Part of a small language model's weights.
Size: 16 layers, width 96.
Architecture: RMSNorm before each block, rotary positions, no biases in attention or MLP, untied embeddings.
Each number is 500 + 25 x the weight over its row's rms, rounded and kept within 0 to 999. Layers, rows and columns count from 0. Numbers have three digits each. The size before them is the row's rms in percent of the matrix's.

# layer 2 attention key, 128x96, rms 0.1, rows 71-104, columns 0-95
094:509522499521506460503519477516493459481551496475556498492488488472539533445462554510533444489499489505551473499526481482538475486536494509522470494488549533488463487474492510534507490514486509484504494480488510457491498512495494429518519507531480483520501478513495489529475497487481518505
099:501475523541510527464499510515496521505528513465516538481486492522484499491453524510530495419533498543489514475549500465498552502484508470512470489488485480475486482519514500495468487523523510515514503513520537504494504508459551508491478499479551512528528494560481467497548478525520503492
098:512482489505472513526497499509509511496468500520446511478480489505509477515520519518466475467539542488479518497490521464477459548497523540471513497462473512528489488506492510486524516490488469516498491501501508487415470479551547521545461494533498461503474499477528491464494484529508545481
094:516529440493504509473494497480479519516475479531465499501495552488537495476542444477486437445528510476473486499534512461464534486529492538486494508510483483524500481506511491489481564473504490499532505527526487479501509538491505478516483492520482488474502500513492547528471501515475494545
114:523512509425510464503511464458554466493505465496480487490465500451478503469526482502474491488509509504503509527467490498494463543466515512506555489497531538504533484458512525520548496510476482495452478482495515488523481448481490513499532498517521495502486499510503467536470537489507470495
099:510478496471467479523509458487512494524496500494523482494522516546488479542457494498470531459480461506521508503504486515470485459533529574515481482525445522493487458503503486498481505503507536514490435499502484505547521477522495530487505505549477519520483491460507461508485529525501538483
098:469518523515481474490509500498474468508488524521503479502451479533534498519496498501457477487503536522508488511524496509496546540516512456466524519518474498463480516481496478504498516515554496529484494540509490469482468523485460520558474511511509490512480507453454481505470487469544428511
112:478484532525528475494485488499502482539522487523552508493507501471490499448474525511524479463488506537503508539540482492521497479461524513533536474545504490499514469455502464503512516530530509487477450486480515462526486541460453507484488492482493508526442528523495495497515494508528449481
091:503506495479477471492479497515533513518499503479542534538541500511506502530513500495559496522496519494501513473494561510480478489487550478542517515530501504476498432530462505484488480511528500563506563536495487502478501522520492490501515513509476457513521462528533520517453521507512489534
095:547509475544497534514465545537500510517502517509505525478513480502500510459507497479490524498535476471509495498509485516512515495494497538546472465568473461516430531513455486494500465517515484481517488480490486519459500529552515486508520495491469501485548466509485492475498514477450498506
096:536517549468558456522517524479500486446499531450470504536486463506487530509491509502516508549484505470501525535476495495468532540514503495501542476477536497466479482499509489502547501543489484535516491491529495508501506468521455507476495513504518523501521520499523478524549502531517523532
090:525522470510480444464542452469528497477507473504466497537488492522498508494516499530538471486515481527529501515539497518477507503534558464507457489517521507492472523480501515527469509473492510502490521521549500490500465514476495493494532474495530474468507542511485490499514503433440513510
100:499492480510492465516501573486524459467531481507497475479480480493459526458478479509495492507508499521445519545485512498516509508556488518470554542507536455469504526458509475525499496516510493486478503502514512486546486475465462519506527527495506513483502546521534519516524507496473476517
103:492561492524480496525467438491503527497501503488504513493511466438500513466547504493492497518546512523511504480507504552484536499507485506549503500543515468496536533460493525537511471534506477520466475518487519504506484514475510489459487477515520538484488529498468505515513543544466503526
089:467487476482525510488531487508536505557562498526494541499529538472463483533503501507516509486447501469500494538513489519508524459479481470468468528505498511559477520514513497520528487476489507512488520512528512506503526466492495501505436517527494494485496473485470488516494471493536567514
086:449505545510544547506472477460487512480490460514528493475483521513521462529553522478479521505467518521488444519472482478476515515470516511495511526487475496513497520513509487500474532496470491512505496481516495492453464494542517451449504462476480462521493481503482527519495479500528539478
095:475484475526547515534470521514513519493465504518540505480490526492525488524499489516501477480463519510518502524476497466508489486511529441488545505435465441498473506498501469510488539474505512482524498524511488471495464494486526485487550493496486511458478466476490517497518471567469484472
081:509457538520507485491476492514492485525533506487488559526507512536499504501483466520471495547453514485520468487481487470487505456488518463487508466515484531469500468490523560506496492509527486508556507519514497479494515520522493522498498496540495505506493546458524469535437454463480513500
099:504441497513482553502502544509473511532505537561454486495516539529515505491530488527520506497500499502510497472490485540480512486473477527501491523536486506538493515540539529517489503426501462498495496531515495492491508532520525525515494507521494501441491479519483528490533489518522554479
104:471516506499459488506518473489538498509488550506501530515530478536544508488484463504469526479456499500483521491483488476459524503486521549471479515524509510506492477477481562534468478545453476514533519455521517499476488513511485485476528521497514483500434548517508506512516500524508490460
088:527485531507498507520484483488527491465519528500516509496492479492487491512513470470476495535523480529435465517500506530513481490497473488535539523461503534521521477512507480543511549537492452486419527525496471447467482515496463504500493473458489527493546519520473502492494484500489502497
099:512545469497522526519530492477487537478489526516491516498513540515472500501511564484475478468512472465514500499515490523501540535472521499476511478521476502459492506497475480485494484473507460499563474516506487469518496527527466493497487501504450529469500517516452518463439454465494489525
100:517494517459516513474477535462478462538514511482497492491476506523513481519495508477527477517517455540504500523437498468477479518470509514530551470524461505490491480494522531504491493541522509480466549542520494503523483537488515495467527467532524460540484463513523494460508510493484466499
098:499529479527480508487483508493493548487504490538511464488506495468466511499469479458520542500474506459487486480468510535525472474497506503429484527487472480465502502441530492539475498472553510475485482527527512522503496493501485549501466486506505494479553505542504499528535503493521452503
089:529523482510508545492513486490495508537517489534486489535488496525542448526495476504461518520519469509506480532474523470478477511500522505502478483469539495480490519453475484508484526526510514511475491491494501510454556491492513528497507478454454506523485482413527506499479537505448508491
099:528522459489519501470491479467550560545500548471500530469474482480472487500506547472493471519513508547512518492493485508503476497479505531522473523489517477490514525517485475461508525505491507487487499474479490558514495585489513537491512514507468513562500495494525516499497489468507512507
108:487491529457477489481491512464488487476490521466520460459486492494477520483459513532543495506526495530520452532470500568499492513502538475489505499482496526439512478497509508486477510520491504502491506451476530485522523470472442495502480506469485532521464480519526485508479534540490456499
103:489516555485523466510509501534511487536487506514509469489509492492506501497462440472497505479491532478574531445517515480546499493490507517492491513494554503483453485514502514464497499491513508536472486519465504524518481539454475514523503482465508492434488521488514515515451505506531494508
093:503516535556520447482501479478552500472557498527483516499524526525503461521501508525489516501536548517480465518496535478504480476524492519480515420495505520514470525484518470501492536498538482516515543504476503481542499540511495488518529529477520519500517494473510495509503507501449515513
105:538473554498520542490507507514530466532494498498527492481472511520481518474458453524512492490447543474533480521513461468513473501504489517503467501457494493494488478448496555505521501511507447490487443519460483540502479498522526524500505455495476476502505504511481534507476523514488484512
102:528482525478500520496502525511515486510528514509496491533516519493488501505500537473489482579480486468492478506549499494462535540509477467465512524520516470521482540508515456503446492512476490513531505503465511479526495472506531517471532438488482486446496525501504477468460490538482468506
110:553510501465480467466496492459535496476511506511550499518500532529489474483514459486515500453533510545505524532493489528516485529508486507485446524512455439496529481540484476516514487539444497522493507494494495522527519478501482508483524527499504494484515487509518467554460507518517504534
087:496504506499486455487514505540525473509532496517501513476492467501500502463550513510473530487490487451508500513513501479523495467483545469485508476507459543481467502492471532495516479454463509519554526493479456449508485527503544526535501488516495432474520469517501509537507515499529520482
095:519521478487485496524517507451539478475539527489441472492479502494527496483454492502510501487543516486456515522515516484520441526556435490504490511511505488510517483475499518522458460496510485511507491482497499520494538558502515492509519556513510514503490494517521529525512506552490532470
# layer 2 attention query, 128x96, rms 0.0954, rows 72-105, columns 0-95
086:495517487478493452494498472477496502511516476509499493491530485490448493501505465521494541537521494531580497530453491512489496487505502495464506523438520536536522463494505476495559507468519484473516517501496529441493500493485471506498483493503490487474524510493545473482515519483453546489
094:470517513444509511521482528503495469509519482490465488529507489471507508458514453549481533516485493486546460517463498458469474500514464551524479515478499504518512492512505520497526477493519512518471511510475498526476557496508516515532510531522521509499556477492536488533479463536449492496
088:503481471490508491514539518529491528495525476482488497510520520565503459485498530508500476486490506499436532520531457498518451520500526446499499514487520530492514532512473512499534512495522482505494533473466482493502509532463524468505538520481486537489508478554481482472550541518518533528
082:512501490544496529454502484481495489499521546498510542485515525499493467523448459479520533473528499459454536529519535504510482507467479501466531525554488503492482536556487488456523474507532512528531493528519528489510494485520512515531488524480474478513488500495504521511531497484444485474
113:494473483530514466524503484485465481482501524489491512465480529566494489520523489540500498531465495486492502517501510515517473497549491507519451528516476524514431561510483453518489491493486455516507477523510507500465510550499506508500519493459507473556506470507477523522466491498528464509
096:497497521462506497470486477488454571530512478535508526541527487473540467491508512517514483506485550490531491432501478511549515513506464506497502475489481493524506520533476518499510465512510506528483518509467526496515559498514510496468522487508519475511499500467539516462469531525485520543
094:509482558487494486482527472481490439472459515530534546505547515542520475547537505505552511499522519488558461470475514490521470468488486497511487498472482458511496492553502490499545501486481466524512522522486472481474495499541487494473487498530505468487497483501514499494492516526506522506
076:491492484517452463495455526492526523511503472481483447483510495491486502499541490522526490485482523490507468520480532530480541516523503494479460530467501509498533473464536470517482523576507466436497470541519505515495509497461461482499511515489476476532527496496500517454500518469486491495
093:568507516533520523502524506521468495505514497464517523510532522495487569507551526486529503489496445454475485496476484492451509465462521474498528479485506525477479504481497472515485497526499468510476496499489489495484506523545515450458489466528518496495538527464505483497525496467465524507
106:436497486482486532493480487475547506516467529531491471467494543480472505543501536488489516498473477507457510526487502548523473496481507525517507500506479525498536494520520509528451505525450501457538473533486511510507480443508501544494505516462494479524528510477489515486506500448499492467
085:431472504528523507488505492498501446486539514536547502492512522500491497510486512537491500459451508504509510471509520514503495505498523460527453490483482477492549550517485511483485457510518509523528518533488551481487525522474488502499451524495449478502534484478539528461496519517494489471
097:479504523467508497483503465508567502521553473472536557474535498586529468499523489462515482466531518518549512492537472514504497448507522481492502495484490475470489481479513499500512524516494484499511509548526499460481500491499516489503500490534527533519510509505481485524510496526529473514
104:529491491481478490462485556487492503486525448527504501497490492492527553521462519522546523517542492498469528505508515498538491510537505490452511480498518551512528569504504461462474505524521522498505480455539527505503488493517463460495533481504509503499485453495518479484469471515510511507
088:500513495529503521516504508524465488480530468501460489499442468425430471499466485507474480532510479474492511512464497546524503485510528491495507473515493512468488484528501439527509497482539474526516519548479506533496506517542517534498493485475484525497485507506499487459503506540502482531
090:495465501499526517518475497477485503506487513527522484469527514494501505451464514516499518513478485441496469517483494478512511527470494511557528477525545465479472513466502532491499470477443486513512486451486517515520514470487515563487488533515449509497471498523486474507499517548469548482
090:447492515465505518493464478491532506504506482491514481517500554475533509490519557512494480507478469475559507503529487493493496503495466526452511504505551500514489531463497521522483472493512435490481524487527493470475500473468540533542497487520512545521462475505493496509505504538533538489
082:527475514526496480442507530485495524486470504522497457519487522470485453520504515525512507514480544502511537484489452571475532465489496532506510506550483487504520499491482472514513454508488479477491472497486477477522509538475526514503488524499491501493508536559440518516533507495489515462
083:515479504508525512504500531509534480557536509478557497511488464495552504489427485511457492464458520482507518500521499475460510480487541480489490475503459507470526513498493515531501524481520540498476527500492504515508476513519486463470511487473533550484518491536493520473483485449509483530
098:505484489471493493477520512454504510447488500496500503521483506538518491495510464513523526489452504566473463537502528553490526482476545525534494461457492535486518512513465493480502497493472523494487459529545439505496522531547487520504491538493490493474533497506478481509513490534492494523
092:557541511488538508443530518512535497512539541466512463510516477437489529489459490491516499503475477493510526498487500480534525533481500495525485490530475465481501539486478529521512532512459476481500505527503475477501478527532546527504513528504518507485507487527522518536484520499536523457
097:503500467503519529470488484553479526523465487441490538509478504485521533528510505498519499508447455463510494475510496486501483486494482496496494478471505526527483595522494486527470483539509542495514478486468492518517510458458486516502493494487473519496537549520537529507498515521506479506
100:515537522529510485532485496500476492502518532554502442506530527524556467484508477492509486530504485513479511508506476503516524493505501474512544537523483465533482518472463494539511516518466478509500484497486498472510509498482501467482536513453457497492532465547519545503534507449460489469
105:527486437479491485518508503525504524514512530492536541488458514494523466475495508481503489515519487490511515471480496493488505478526486485451508480541525524431479491509484484493465514531503488473501456537449518502507515508452474507508457523533505513474489493500485460517508515569536523530
097:483486520494502536537504525484526475463532502549515516503497488505503508493544509517522490458510436472486489495524499477471490533485539491535524526571500482533464471493507489497509493503499509566523502462535498508516527514518488515494510531493517474524529479491481506486522472575522492523
104:471522469502526477508483465502469514489495519500437480501488472437536530517492496475498541563535467510459484450492598485495469478516469470533506467524477524494471490473505501504513528491496487523500509493523477507488527490489509499501483499516489492512516503503479508483481513487485490544
090:471490515501489476511504471485489491499485507539494480501450492469493488529483522505514502490484506471556481525486555516509473486513500500495525537525508498518449480519537469488452520513510531536533496504496481499502511468446497501499549490478498537491451524551481488542526525466522500438
103:471448488483480494474549494513500510510457507450513505509522476496500515521531522527445503462524549525498484490513466468507507538529487499494487519515508487508491482525496502495503460549489495495467482517475455523554507545524519469511475506507470470522447452489505510467531488525526501503
100:474475514543470491493505529485504518512527451502537492514531493482459478537541532468483502512485481481454472440505472522481526527513500484492510476511502488478550503493463538481509507533519498478466527477488484475478485480521507539478476544469487501490501463493504520544497525540519467543
109:504472523473506468488545510550544501479496551464524516484539501499485488503502482475532506540522501498516510528494478480472494512471459511519498513526481530515480508489502502504538403509466510505540546481485502482553507522494489520517489485495512477470533481442485491496510498531480509511
107:498463498510458493498501495521527487533458520471480518500517481506511529506470534455454437506468474501534532501509516535540504508512544503496490489537517458497453522490512524498491475542512502509506493442516477485512521504489472519503499494505482480529540518518512523438446465508493489479
096:493518553488459486544488488507514518463499528484490524497473489536452495510485499524561500499485519497499500493515475528522458540433519501501502487494505483484474527495525516540514488536509483525490476509498539515474441511454442504506552487497510508521456513496507504492481510533522507539
088:517487509543473501467460486503523513511498504537537517504503500500494508468507479500541507511467537499458492495538516521517544473476468521496483473467494481498507473574511479506488510523532491447477527530448505498482528498509494506492488509509431501550479520533528476485514471490458471496
100:500512462496498471453511453486523497493531474499502521499462517493488494525496469542488502521531474531503523549538537521442507483515488491470488522506455474514530485493508541488490504500511512460530521483513507464550476478548495514469505521489522541501519488499493488523474485521447477553
101:482504549522535511497503492519558531493513551506522522496479524531478533555516467528478508478536508507521503513520516490501522470486528491507492473517513484578483542510512493501485483467465497488523511524493518550524503478501489522496521509528520484479472516517462492462526467498554472528